Each number is 200 + 20 x the weight over its row's rms, rounded and kept within 0 to 999. Layers, rows and columns count from 0. The size before them is the row's rms in percent of the matrix's.

# layer 2 MLP down, 64x256, rms 0.268, rows 0-26, columns 0-255
104,192,216,175,192,199,218,197,213,221,209,183,218,213,181,222,172,208,197,200,200,211,201,189,215,214,206,238,185,178,204,208,179,221,214,187,204,197,236,217,185,213,223,207,236,216,198,205,216,210,226,246,195,226,220,205,212,192,208,183,196,250,211,187,213,195,193,171,228,211,185,220,215,191,207,244,182,178,211,211,209,193,239,175,224,192,221,166,183,192,183,249,228,226,218,224,196,237,244,259,177,238,228,211,210,232,215,234,202,188,166,203,196,159,189,200,210,194,210,206,181,206,196,228,230,248,219,207,203,191,200,182,213,180,205,236,208,212,233,197,208,210,188,211,208,194,219,193,200,230,191,225,238,200,203,194,222,210,189,206,194,201,213,178,231,225,180,234,194,213,181,217,197,192,217,228,201,210,219,196,229,217,174,186,191,184,225,189,205,195,165,220,199,209,200,194,215,205,231,180,191,234,203,202,197,192,216,198,187,182,214,254,165,217,213,207,194,190,245,181,190,212,196,195,192,178,218,248,193,211,219,223,152,204,204,207,213,198,221,206,209,216,238,201,176,171,187,222,202,236,212,208,187,190,167,232,205
107,189,189,209,226,178,201,206,187,185,191,191,199,222,164,216,242,223,193,207,202,219,215,200,192,210,216,172,203,180,188,216,261,187,212,215,230,218,200,211,200,206,191,201,208,186,179,201,202,190,226,210,174,208,204,204,207,177,245,195,218,168,195,190,215,185,205,203,207,179,208,228,193,208,202,163,198,196,194,215,200,202,225,188,180,221,216,217,195,202,198,194,189,219,201,182,211,196,216,160,219,243,192,189,192,181,208,241,241,203,195,210,211,183,221,190,211,215,180,208,172,197,150,208,214,218,231,226,180,235,222,201,162,192,181,221,196,219,215,192,239,208,222,244,201,239,209,186,192,204,227,183,200,186,174,218,187,182,201,196,209,221,196,208,195,187,235,189,218,200,205,182,209,200,178,242,211,182,186,231,185,254,217,194,198,218,243,194,216,207,226,209,200,218,180,217,202,199,196,211,182,179,207,167,201,234,216,158,232,243,188,203,228,209,164,218,215,170,226,226,160,211,194,181,192,185,213,197,214,186,216,215,179,194,209,206,238,203,204,203,190,205,175,197,267,210,230,207,176,183,181,212,194,233,156,161,194
097,191,178,192,185,189,211,189,180,221,196,191,199,198,218,224,204,209,192,195,192,208,194,203,208,212,228,221,221,246,189,194,194,247,193,249,216,179,191,198,185,186,224,203,201,185,199,184,215,199,212,218,226,201,199,140,182,188,189,170,187,217,247,207,221,176,203,209,188,214,189,196,201,193,190,192,218,230,249,220,211,206,169,221,234,211,241,216,203,180,202,204,220,221,188,193,211,198,211,196,185,201,209,195,203,161,210,191,174,201,225,196,181,199,217,187,188,142,186,195,176,190,198,232,197,157,177,184,212,237,224,209,187,211,216,212,183,209,221,208,170,183,166,207,200,219,226,164,193,213,171,232,208,233,179,214,178,240,196,181,225,186,218,246,194,217,195,225,181,178,200,205,168,196,215,199,205,183,213,183,204,190,200,210,229,209,190,216,205,227,172,234,221,205,224,208,165,188,195,214,198,190,209,207,184,208,215,198,198,204,204,235,213,202,214,206,225,207,200,215,190,211,190,203,213,179,228,205,175,246,231,233,189,145,215,207,217,194,200,259,169,188,207,223,232,166,206,190,178,213,216,170,225,193,159,188,196
108,204,212,199,215,200,195,177,212,197,172,213,197,168,191,196,200,199,203,215,199,191,181,195,168,191,236,173,157,217,196,196,207,186,192,219,194,176,198,188,241,200,159,176,174,223,196,223,196,212,180,190,174,185,211,179,238,219,181,229,215,227,184,224,197,228,205,181,174,181,209,195,174,212,196,201,198,170,180,177,177,192,176,174,228,164,195,236,196,166,161,218,187,188,213,179,182,192,193,216,194,191,179,180,199,215,201,210,198,201,193,200,187,205,217,188,192,240,189,211,229,189,162,170,166,202,194,191,185,209,212,199,208,157,217,187,238,184,221,203,181,192,192,157,226,213,177,202,194,208,158,223,206,186,224,173,187,219,201,203,203,207,189,184,181,178,205,183,195,203,217,169,202,193,207,181,208,210,199,219,191,242,198,198,169,138,210,180,230,207,182,214,208,176,181,205,168,177,194,190,261,164,217,178,188,187,198,235,195,229,189,156,194,198,212,200,187,204,197,279,191,194,208,218,198,253,178,202,210,212,194,178,208,199,171,199,184,182,204,210,194,203,186,176,196,171,185,187,203,206,229,206,187,181,214,223,217
106,211,207,198,192,195,207,222,202,202,212,211,199,211,184,190,207,203,195,194,189,211,157,205,200,180,235,203,211,202,189,210,174,200,251,231,200,206,216,218,227,195,227,190,211,244,229,181,172,202,193,223,202,186,230,213,224,187,184,162,176,225,220,206,206,194,179,232,194,199,203,195,213,206,200,216,224,196,186,184,225,195,244,231,192,212,184,190,191,194,198,179,162,161,217,169,219,199,139,215,218,200,232,207,220,196,196,186,223,196,231,199,192,210,173,200,183,243,212,191,195,194,223,214,190,222,220,232,219,234,215,230,198,187,202,194,188,222,194,223,199,252,209,180,210,212,215,219,204,179,203,185,222,219,261,230,212,226,205,217,186,205,199,215,239,218,207,198,205,222,194,184,222,213,208,199,203,199,202,205,191,216,214,196,188,172,160,176,216,213,161,221,203,193,202,227,211,191,211,190,185,200,207,239,214,208,223,173,208,217,230,236,208,221,191,166,224,212,207,234,208,215,187,224,240,184,234,234,238,193,202,219,186,170,215,196,201,192,212,208,181,177,200,206,218,219,227,199,163,239,184,178,216,180,160,206,238
106,186,194,235,205,204,191,154,229,214,191,217,206,246,202,179,227,206,213,197,207,210,234,185,227,194,233,225,218,216,216,218,180,185,221,199,228,217,201,222,195,215,250,223,190,212,200,198,213,198,229,191,185,217,234,224,174,194,187,201,206,196,227,199,207,229,209,229,233,183,184,205,204,205,194,188,214,189,220,201,207,205,243,201,219,212,188,177,190,162,228,218,197,159,204,213,185,201,172,224,216,212,218,216,218,185,186,223,191,194,192,194,184,196,203,205,215,196,218,193,195,176,215,195,205,187,220,216,206,218,220,183,155,209,213,227,142,183,205,192,188,223,201,229,213,197,209,151,206,208,229,163,231,239,198,232,199,183,202,217,208,222,195,229,209,214,215,220,176,186,204,164,222,203,217,200,192,188,178,225,210,191,197,164,208,237,222,196,201,195,196,171,195,202,205,192,231,221,208,211,207,207,213,186,213,239,220,233,216,197,219,210,239,182,178,165,219,179,210,201,212,171,227,245,207,147,195,241,223,168,219,188,209,211,189,217,182,196,206,216,187,194,194,188,194,202,236,197,170,230,208,218,198,179,205,249,219
098,219,208,233,199,196,209,231,184,229,200,173,229,209,199,180,225,208,200,198,163,189,240,172,211,187,193,177,198,254,198,217,205,191,235,185,225,197,181,220,195,202,213,198,199,186,159,187,157,212,195,166,188,178,172,227,241,175,235,222,193,245,185,182,251,203,200,210,214,202,196,195,205,210,213,195,192,215,209,244,191,199,211,190,183,221,179,232,217,170,212,239,206,159,215,230,221,181,166,214,178,200,209,223,192,217,180,196,192,215,208,207,202,180,187,202,166,181,190,209,197,173,195,166,220,252,199,235,216,211,222,187,196,175,176,220,192,187,200,232,225,224,198,197,206,198,207,214,219,185,216,164,222,216,192,180,179,233,194,215,188,209,195,192,153,193,208,253,230,198,195,185,183,183,243,205,200,190,223,216,190,194,215,229,222,234,199,192,188,205,184,234,221,197,212,181,204,198,195,216,199,177,185,186,203,210,182,192,238,194,226,200,191,210,212,195,209,194,213,206,213,177,203,189,174,200,188,230,207,179,200,203,256,192,216,201,178,206,206,204,187,158,188,195,195,201,221,175,236,216,207,185,223,195,179,182,212
100,189,201,215,146,227,223,207,222,220,194,195,196,193,230,190,235,210,216,206,223,191,183,221,205,211,172,191,220,191,197,215,223,195,230,190,236,206,218,222,203,186,190,216,168,201,203,222,240,216,201,181,182,192,185,192,201,188,226,181,206,211,232,199,182,196,206,221,207,182,230,204,202,191,213,227,246,210,214,193,212,196,215,227,170,206,195,185,207,203,221,207,204,254,209,187,203,213,169,196,197,205,211,192,172,185,176,162,239,201,190,209,179,190,192,165,174,201,218,196,198,253,168,190,224,191,187,154,186,188,196,199,203,190,203,191,233,191,200,195,240,210,191,189,227,195,205,226,196,197,163,208,201,180,208,190,177,200,196,217,217,182,183,207,186,203,169,128,183,207,209,223,198,194,185,190,204,207,202,155,194,213,217,184,158,193,221,166,209,183,209,185,196,188,207,222,216,209,179,235,187,201,194,230,184,229,210,207,219,212,225,208,188,197,230,197,212,185,192,194,178,198,194,229,202,235,206,211,216,202,211,194,135,234,193,204,213,238,212,185,198,191,207,197,144,165,197,195,150,213,178,221,209,183,162,197,232
095,203,194,230,202,231,210,183,214,216,169,183,202,233,205,229,184,209,189,202,212,202,208,211,186,204,208,203,215,181,207,212,171,184,158,182,224,201,222,235,237,239,221,184,217,206,196,220,210,215,236,209,180,194,208,227,216,243,220,196,197,209,255,186,232,203,207,192,232,192,216,193,217,216,254,213,188,199,219,196,190,188,206,214,183,201,186,157,215,197,187,195,268,161,187,184,202,184,216,186,186,197,202,225,216,215,173,233,191,193,210,207,200,196,213,208,172,212,212,193,232,230,199,173,232,217,186,218,220,194,177,180,192,210,188,201,188,217,185,175,226,188,207,212,236,164,181,153,187,206,210,205,229,225,180,198,182,139,194,196,205,211,185,228,198,180,203,218,178,230,186,209,174,214,199,195,211,191,209,184,151,195,205,203,195,194,201,220,202,221,227,201,193,181,177,167,229,218,173,260,217,202,205,231,196,198,188,209,209,181,207,206,205,227,238,215,217,230,181,228,187,206,227,214,179,209,224,192,193,218,198,213,179,156,213,216,205,221,205,189,204,222,231,191,209,181,191,215,213,199,207,186,177,232,183,206,202
095,223,215,206,213,214,212,217,229,199,211,174,220,163,242,219,201,188,211,202,205,205,191,201,224,221,213,199,201,191,197,197,236,222,209,192,190,195,244,239,157,185,231,181,196,202,223,177,202,181,201,216,188,196,241,191,192,230,223,224,205,194,231,206,230,227,221,207,181,194,201,187,201,204,228,172,193,198,201,200,213,205,176,217,210,237,162,178,207,201,164,219,217,195,189,235,194,206,192,208,191,192,182,197,222,185,161,158,190,192,234,197,201,231,205,196,176,197,218,197,216,233,201,220,198,179,197,218,189,213,200,223,251,193,217,160,231,209,168,173,203,209,173,176,198,185,192,233,202,200,207,270,186,183,195,206,197,201,202,235,190,182,208,206,224,190,207,207,216,189,217,221,200,194,205,191,184,192,203,214,169,192,205,220,207,212,264,223,236,191,226,204,211,207,211,208,191,192,217,224,192,201,225,216,197,185,191,245,200,196,216,194,208,220,159,185,204,216,245,194,188,165,228,226,203,195,241,205,193,210,194,189,150,189,212,224,191,212,207,169,218,191,182,200,211,228,195,188,176,214,205,223,199,175,256,197,218
085,198,184,222,171,206,192,196,226,176,187,191,216,192,234,188,194,189,205,197,192,202,226,205,201,184,209,256,227,211,204,206,201,260,248,221,158,213,194,198,214,246,190,215,233,193,171,183,189,199,172,206,188,187,202,227,238,189,210,164,195,210,193,172,205,181,210,207,218,225,179,166,202,205,194,207,175,230,156,205,195,206,204,203,188,199,190,215,192,228,235,212,190,222,215,212,205,209,246,232,196,189,183,169,196,200,197,222,205,205,193,206,207,180,207,196,220,214,161,202,206,202,207,168,208,211,193,203,208,216,202,186,169,210,201,172,180,216,208,226,183,192,192,211,183,204,180,183,188,203,196,165,166,192,196,230,188,191,206,212,194,202,204,194,198,212,235,220,179,257,191,158,207,185,200,223,196,197,198,148,159,187,194,189,222,208,211,176,235,201,206,178,202,210,187,226,178,191,172,216,180,212,204,230,194,177,212,206,199,203,218,213,197,171,224,227,216,174,214,169,265,202,196,194,208,206,227,234,199,206,167,238,180,203,199,220,203,199,209,181,201,201,240,195,203,216,164,165,202,191,168,191,175,194,156,190,222
099,169,194,202,208,210,185,159,206,173,183,195,186,186,224,201,199,207,189,222,191,180,213,204,169,215,203,206,218,173,221,205,202,193,207,158,172,191,197,171,164,197,183,204,204,179,214,169,203,195,209,198,170,222,216,178,163,161,185,214,217,220,159,210,181,200,186,201,184,197,191,185,206,186,218,218,201,214,216,192,192,190,199,189,150,210,194,189,195,179,183,221,170,188,207,236,176,177,206,190,174,203,167,159,202,193,176,207,200,215,209,213,212,203,192,170,180,210,170,207,197,229,271,175,199,205,191,226,214,166,205,203,217,189,205,217,200,180,213,184,206,212,176,179,212,188,179,167,204,189,204,203,190,238,157,177,212,186,205,158,187,207,177,200,181,216,200,212,222,193,214,161,188,198,230,185,209,212,189,246,197,198,195,204,198,186,213,193,182,232,168,181,190,202,193,168,181,188,168,198,170,119,187,144,149,191,198,176,200,178,188,199,221,196,215,184,166,198,235,163,181,188,203,185,208,224,196,197,200,199,200,198,202,198,207,211,170,191,179,181,196,216,212,245,181,186,197,219,200,212,186,211,199,186,195,163,200
092,203,231,185,172,221,229,205,200,194,192,188,172,201,184,231,205,207,195,192,167,210,183,198,194,257,193,177,193,192,188,200,262,212,197,208,179,221,233,214,179,198,202,217,219,202,188,208,206,205,191,194,214,178,192,235,167,201,218,198,204,223,199,187,212,189,189,186,182,198,230,201,211,248,204,232,197,252,213,220,175,197,226,223,185,200,147,168,187,212,224,146,238,198,196,217,191,233,203,237,200,202,233,224,193,188,203,201,187,190,194,209,216,187,211,234,202,191,204,192,192,198,205,211,217,217,222,242,215,182,191,196,247,208,194,185,231,204,200,202,179,196,201,214,217,222,179,183,193,195,237,244,222,200,172,205,203,204,188,238,217,194,183,179,248,190,201,207,202,178,206,191,215,205,209,200,197,193,202,173,204,236,231,206,235,214,205,212,186,205,197,241,194,215,186,178,232,194,204,194,188,190,216,239,207,196,203,210,235,225,181,227,217,236,220,188,201,178,206,205,202,150,212,219,216,205,184,176,224,195,184,202,186,198,234,224,217,205,194,185,219,175,197,208,227,196,234,197,195,175,230,226,232,222,238,190,197
106,176,208,212,213,200,202,172,197,181,207,213,196,182,192,237,211,199,202,185,212,221,145,215,152,201,212,194,183,222,198,204,150,226,194,192,225,206,198,224,209,189,180,191,199,167,175,229,204,202,195,227,207,194,195,180,149,220,212,220,211,210,187,210,206,186,209,230,202,212,217,227,203,208,260,224,161,202,212,190,190,191,212,175,181,218,196,182,209,159,184,200,188,156,176,196,200,202,226,209,160,178,208,216,192,196,227,231,206,198,181,197,185,196,199,216,209,183,184,201,197,200,173,204,186,188,206,207,195,192,200,193,219,207,214,228,180,198,202,172,216,202,220,172,199,226,208,203,195,150,202,147,239,210,192,200,208,200,206,223,181,215,189,198,187,169,171,209,232,190,173,179,205,204,239,201,190,216,212,185,201,208,202,169,235,213,207,207,165,258,200,189,205,185,212,189,172,192,196,181,186,226,194,244,198,172,170,192,201,179,201,212,224,262,220,182,193,188,172,209,195,206,203,178,202,169,209,217,194,217,230,175,155,173,184,203,207,179,192,199,169,196,162,158,183,188,208,192,214,211,195,172,234,190,200,201,207
102,183,172,197,188,199,221,206,185,195,200,160,200,216,186,179,244,191,195,199,209,221,206,197,189,203,164,168,208,171,203,204,181,209,194,184,171,174,184,184,234,203,202,173,205,168,185,189,192,222,209,217,200,231,222,216,194,198,214,154,182,185,203,175,177,219,189,196,229,219,177,195,190,184,219,233,208,184,177,163,199,206,197,158,193,186,154,202,185,195,195,162,216,194,194,164,190,227,171,236,186,208,229,188,204,193,214,206,224,191,182,197,220,194,234,165,178,221,181,215,188,168,243,206,205,210,180,209,223,215,192,211,229,185,209,240,187,202,219,199,192,212,216,214,221,201,191,225,191,172,180,160,184,189,185,189,195,214,182,167,201,185,185,218,188,186,172,165,219,155,188,172,203,233,223,216,192,201,167,226,213,186,167,181,195,202,172,220,208,236,198,219,191,209,205,197,161,205,195,171,219,215,187,214,163,213,221,190,230,199,196,199,209,189,178,197,250,225,190,157,189,184,202,215,202,184,202,212,204,206,192,238,198,208,176,218,187,198,206,206,196,217,190,161,244,189,175,221,172,231,174,191,171,207,218,196,172
098,190,200,206,214,208,200,194,166,229,192,215,204,214,220,185,221,192,202,181,181,184,144,187,191,205,205,186,202,205,190,194,166,191,170,220,256,208,228,193,250,237,187,190,210,188,175,218,267,189,230,242,201,216,173,177,245,202,224,192,180,201,203,224,214,190,209,190,206,191,222,212,201,173,168,208,237,186,179,233,231,190,205,202,182,222,253,210,193,249,203,227,199,194,214,186,218,181,210,213,195,181,148,185,216,167,216,213,181,207,170,183,202,225,204,211,173,199,197,186,189,185,172,154,194,210,201,228,199,179,184,232,168,216,179,226,173,187,211,207,188,202,237,188,200,194,199,213,195,198,179,176,228,234,164,172,196,206,188,210,211,185,196,176,159,214,205,200,191,184,203,251,190,216,211,206,191,221,190,200,227,183,211,196,196,195,239,179,189,209,216,171,190,194,201,221,209,196,219,210,195,214,181,213,199,187,207,187,188,196,176,209,200,218,222,215,215,231,227,197,170,198,216,196,191,227,206,232,196,193,192,188,219,215,178,211,172,203,224,222,200,181,185,207,207,203,243,186,201,204,193,230,226,228,196,195,188
102,193,183,170,164,209,211,186,197,172,162,165,202,179,198,195,209,185,218,187,208,183,223,191,164,188,184,168,192,184,187,185,167,220,183,189,218,167,206,216,192,221,193,186,189,179,193,192,190,183,212,199,186,188,172,205,230,190,215,173,198,222,204,201,152,222,216,203,204,223,204,176,173,226,206,201,191,187,164,172,195,204,179,192,186,168,211,240,241,176,168,182,205,186,188,166,202,206,180,197,185,163,209,178,197,200,201,173,203,203,184,201,228,185,215,171,180,140,176,210,204,169,216,182,183,201,183,188,208,215,190,210,203,192,205,204,186,206,182,194,202,211,172,193,188,200,164,216,203,192,178,188,208,178,197,221,192,213,191,168,214,176,196,190,180,225,193,162,207,206,194,170,212,189,204,140,209,222,180,193,202,217,173,185,200,217,222,138,166,175,229,171,202,209,193,236,223,193,160,218,230,199,214,224,195,196,189,209,197,209,165,196,145,185,187,194,172,193,189,213,187,215,220,187,173,208,198,187,223,213,169,191,167,252,196,189,188,191,211,199,177,218,220,198,219,162,165,213,193,212,188,182,205,190,166,188,205
101,222,193,244,223,172,199,192,228,183,188,208,199,205,205,242,202,185,200,208,187,202,201,209,197,180,222,200,165,207,218,203,174,176,232,227,205,192,203,209,223,206,238,178,216,154,178,172,224,171,187,233,222,186,199,181,160,165,206,202,185,165,206,201,207,208,220,198,192,208,190,189,194,200,218,164,166,225,185,196,179,197,194,166,204,273,188,196,205,229,162,173,183,219,207,243,172,193,152,197,207,247,176,189,178,218,200,213,197,206,219,214,205,174,179,197,218,182,188,202,205,180,173,212,212,166,213,194,194,167,225,189,209,198,199,203,187,225,196,184,173,221,204,211,202,158,209,205,187,181,189,195,216,212,190,209,155,212,203,233,216,198,173,181,202,214,225,217,168,205,213,193,177,188,226,226,188,199,206,211,219,172,175,198,217,206,197,186,210,187,192,183,219,215,190,206,198,204,199,177,184,185,202,163,225,200,182,201,185,181,204,217,214,169,225,195,199,201,178,207,165,204,188,221,217,142,231,204,177,185,178,162,197,214,222,219,200,210,199,208,204,192,178,235,177,203,153,210,190,191,157,214,181,175,197,191,207
106,206,221,197,224,232,182,238,245,195,203,230,189,251,240,180,196,191,197,202,194,202,186,192,199,235,196,191,185,215,197,219,195,241,173,203,202,254,208,185,196,205,188,205,249,210,207,205,219,201,222,216,240,207,224,172,188,212,232,215,192,229,184,199,218,192,211,203,175,224,219,219,193,222,201,198,209,172,185,181,203,210,207,222,183,203,187,248,200,187,208,226,190,177,216,183,230,214,204,171,165,200,214,209,193,191,189,213,192,194,193,201,185,216,212,189,177,231,208,198,243,238,158,202,202,216,170,192,206,215,199,196,160,214,190,211,196,194,209,178,183,209,215,181,213,208,190,247,217,181,241,212,186,213,211,195,216,209,200,220,197,208,206,248,198,197,214,190,213,215,214,205,210,210,204,206,186,196,215,228,204,183,201,224,172,179,174,191,182,197,183,204,173,191,231,152,205,188,244,228,185,164,209,168,199,199,200,153,201,214,211,202,208,239,203,209,205,175,208,198,205,192,184,196,206,162,183,195,202,224,245,217,203,164,240,226,188,207,191,203,203,198,247,190,199,174,219,202,183,171,215,199,216,212,143,208,215
103,190,175,198,193,212,206,153,181,208,186,215,205,200,169,219,191,190,211,186,211,195,177,202,184,202,167,212,189,224,197,197,212,170,231,205,198,205,157,174,203,210,208,188,202,148,206,233,218,193,206,192,183,187,215,180,175,148,206,195,210,208,213,205,192,152,205,190,241,207,209,194,196,191,171,220,207,211,199,262,192,197,225,203,192,216,176,210,192,180,208,177,194,214,193,185,213,203,209,169,156,202,188,177,196,199,189,206,170,196,185,205,182,232,192,217,184,222,202,209,192,196,254,214,215,182,214,189,178,259,188,166,213,204,214,180,184,181,189,202,226,167,206,192,234,226,189,204,219,190,196,185,207,213,143,164,162,206,199,172,219,199,207,185,157,206,185,185,145,191,230,184,182,174,182,230,185,210,199,185,190,203,184,168,190,231,206,202,215,187,242,202,176,185,200,213,216,203,172,222,152,171,198,214,171,190,193,195,204,172,229,190,196,212,180,239,203,198,189,188,214,212,199,209,211,213,205,175,190,196,218,211,199,216,196,183,172,200,202,181,222,198,204,186,194,182,193,197,207,213,195,203,214,167,153,198,251
098,189,209,198,181,211,198,191,200,218,190,198,191,188,254,192,225,193,199,178,204,219,165,200,223,230,182,220,215,204,197,206,157,172,222,171,161,184,172,211,192,195,206,212,215,217,206,173,231,206,184,186,183,210,211,189,227,188,213,212,176,168,231,193,233,261,207,212,186,210,170,197,215,206,164,216,234,207,189,212,175,179,221,187,213,213,226,214,210,207,224,206,199,218,168,162,194,194,208,209,195,203,197,202,196,209,209,192,240,211,195,194,195,206,190,231,190,181,162,195,153,192,207,212,192,163,186,217,205,216,240,200,157,210,211,191,225,217,171,207,229,164,185,187,203,215,196,171,213,234,188,210,199,206,199,181,193,200,197,203,211,187,226,206,207,199,212,202,250,198,148,225,214,224,229,191,215,225,201,202,202,214,175,193,225,206,234,185,200,208,175,180,193,181,193,190,181,228,217,173,181,198,208,223,199,211,170,214,162,177,211,201,212,202,220,201,224,202,190,167,180,194,206,200,226,199,205,196,144,159,198,265,228,197,210,194,158,221,204,211,199,220,197,228,196,187,180,182,201,245,213,191,187,195,186,219,190
097,196,218,165,186,190,190,211,193,191,220,218,197,192,226,203,187,217,265,175,202,191,237,181,182,223,237,226,195,245,199,188,242,206,230,197,188,202,222,194,173,200,219,195,213,242,199,213,198,209,199,225,174,216,203,225,194,206,176,184,194,195,214,193,213,209,196,161,214,206,177,203,201,192,203,196,205,212,185,162,213,208,243,192,168,188,230,218,201,181,190,207,219,204,218,218,173,211,194,209,207,170,203,198,220,205,232,188,209,180,236,205,209,168,192,198,214,244,210,197,193,174,185,199,205,199,190,205,194,203,208,209,176,213,193,154,169,212,202,192,198,213,225,231,182,233,206,217,199,190,164,221,193,255,191,213,202,181,194,248,204,204,195,213,172,210,177,223,199,197,171,225,198,211,193,164,205,205,193,203,221,213,208,176,193,201,189,169,157,203,212,193,190,203,211,218,204,210,194,201,170,197,181,128,193,198,187,180,183,211,191,222,182,222,187,231,177,194,243,194,219,183,185,200,191,239,204,207,216,215,214,205,213,165,204,199,187,145,186,217,194,217,222,197,183,226,190,186,250,185,246,218,206,217,192,220,165
097,128,210,205,186,175,200,191,216,180,185,219,203,184,217,183,189,196,188,174,198,228,204,229,159,199,207,203,221,201,207,218,192,212,187,148,168,221,195,190,177,219,179,161,189,199,177,163,225,225,193,213,198,187,196,195,168,215,222,199,191,242,203,172,172,211,175,178,164,187,201,207,192,223,191,230,206,141,238,204,189,207,211,172,224,182,177,194,184,181,206,208,191,156,206,197,186,202,186,233,200,196,215,202,200,216,203,235,222,199,217,202,185,174,193,179,218,208,202,180,207,180,178,193,232,179,202,147,206,179,200,186,204,193,207,155,163,193,222,196,181,232,190,190,214,170,175,152,190,228,196,163,194,197,191,194,173,168,201,203,177,191,195,187,215,194,205,231,200,181,203,188,202,176,171,179,186,198,174,264,190,183,194,203,181,178,213,152,152,167,205,186,195,204,194,193,188,207,173,200,201,179,216,200,173,197,188,180,194,201,239,189,196,231,201,203,212,193,180,176,204,202,187,229,212,191,196,198,174,200,199,220,192,192,208,197,212,200,192,215,194,217,192,225,208,159,177,201,217,205,198,189,170,221,198,193,220
101,229,188,173,204,169,194,203,204,209,194,197,207,194,167,181,210,197,165,170,196,174,201,188,213,188,169,201,197,187,199,194,188,208,185,203,249,198,161,220,178,206,200,211,172,200,186,196,216,213,178,187,195,191,229,210,181,208,186,205,200,208,182,158,194,171,208,175,158,196,173,185,183,231,161,209,164,205,175,254,177,210,197,211,201,216,209,205,222,186,217,214,230,211,191,188,175,203,216,215,215,186,166,190,198,161,177,187,190,196,217,196,184,189,185,197,202,245,166,200,209,197,171,162,186,213,182,194,202,205,212,183,160,196,193,145,182,189,191,213,190,209,181,170,184,215,196,189,207,209,167,208,216,191,184,213,171,201,198,168,207,170,181,148,230,208,215,172,180,178,152,173,216,204,165,175,200,207,217,198,227,207,204,185,186,231,190,198,224,181,190,214,207,176,183,188,166,206,202,181,242,159,237,189,195,208,172,181,210,222,187,194,182,194,186,190,180,192,198,169,185,172,192,183,190,184,186,173,236,211,174,186,244,184,202,208,220,189,212,166,184,206,220,157,211,210,216,186,192,190,205,188,197,195,162,185,218
098,205,214,203,234,231,205,196,219,207,190,210,216,227,223,168,238,188,207,174,214,227,213,194,256,223,209,206,189,229,185,210,197,177,193,172,218,186,205,198,164,187,206,237,179,187,192,248,243,204,195,197,215,222,200,190,201,235,203,223,225,247,196,190,219,173,198,177,218,182,197,195,190,227,186,188,200,203,211,264,188,203,227,197,180,248,202,177,190,224,244,241,207,211,209,183,204,191,221,200,192,215,205,203,184,198,222,214,185,184,191,191,199,216,191,172,204,211,202,198,206,216,180,232,175,195,241,213,194,205,213,213,196,215,203,205,217,207,202,220,202,216,229,215,212,153,198,176,190,202,209,218,196,207,270,215,205,171,210,189,216,194,194,220,190,214,195,219,244,201,195,198,175,158,194,218,205,192,247,225,237,171,215,196,203,216,202,196,212,181,208,217,219,252,183,192,202,213,237,180,187,220,222,192,183,208,194,218,199,173,205,204,199,165,226,227,185,183,200,189,185,237,206,213,193,202,181,225,211,172,261,198,196,197,171,207,195,193,199,201,207,203,211,211,174,191,174,186,195,196,201,220,193,189,196,187,234
096,216,186,225,176,197,175,232,189,231,202,207,207,223,219,175,207,197,203,218,192,167,166,192,207,216,208,232,234,187,217,195,252,177,142,234,210,242,200,218,218,200,202,196,199,230,226,210,184,203,206,200,221,195,227,213,174,208,192,208,204,208,214,183,212,220,189,201,192,155,210,219,196,206,223,181,228,230,193,199,191,219,238,205,183,191,198,195,189,193,231,204,238,172,214,190,187,211,215,220,172,213,211,221,208,210,205,197,172,208,231,223,238,215,186,239,172,215,176,203,227,200,199,177,250,229,198,206,198,231,210,223,184,195,232,199,221,196,199,224,202,197,211,215,200,209,198,217,202,220,186,195,212,228,188,193,193,228,199,201,187,185,202,198,201,219,209,202,178,178,187,189,212,185,192,186,197,241,177,201,178,230,203,198,173,186,241,172,175,201,196,178,192,198,208,205,240,183,204,188,195,201,187,195,213,200,239,210,224,217,243,228,182,172,188,232,224,180,223,225,183,187,202,201,180,207,197,213,210,189,224,200,197,181,183,207,190,210,205,255,193,202,187,216,167,186,267,195,206,212,259,204,221,162,200,228,205
107,158,202,199,221,200,197,206,192,234,216,214,214,213,175,201,247,194,212,177,216,213,193,218,220,211,186,197,199,243,201,208,195,196,182,179,213,222,182,186,155,227,194,194,194,191,208,212,196,218,208,249,251,216,201,213,198,214,241,219,200,186,194,195,204,257,230,190,192,207,191,201,204,174,189,150,202,213,212,224,204,199,189,212,188,231,194,201,184,167,191,214,218,239,194,182,203,199,203,198,182,199,223,228,198,207,208,208,226,209,216,210,199,222,181,207,183,232,220,207,205,196,182,210,224,169,222,202,178,199,208,204,205,216,198,184,223,194,201,184,208,200,201,223,198,219,227,210,199,205,216,186,192,194,161,200,182,194,187,229,221,191,205,225,258,193,227,153,191,188,225,221,215,211,184,211,190,192,196,211,207,142,207,190,213,221,196,184,149,220,209,207,221,191,221,174,188,174,210,177,222,197,170,165,234,197,198,207,204,203,205,190,158,203,165,170,186,196,218,226,256,162,195,199,169,176,207,209,239,216,224,168,186,182,192,194,232,182,172,203,223,225,218,208,188,175,185,226,220,203,224,201,208,163,193,212,224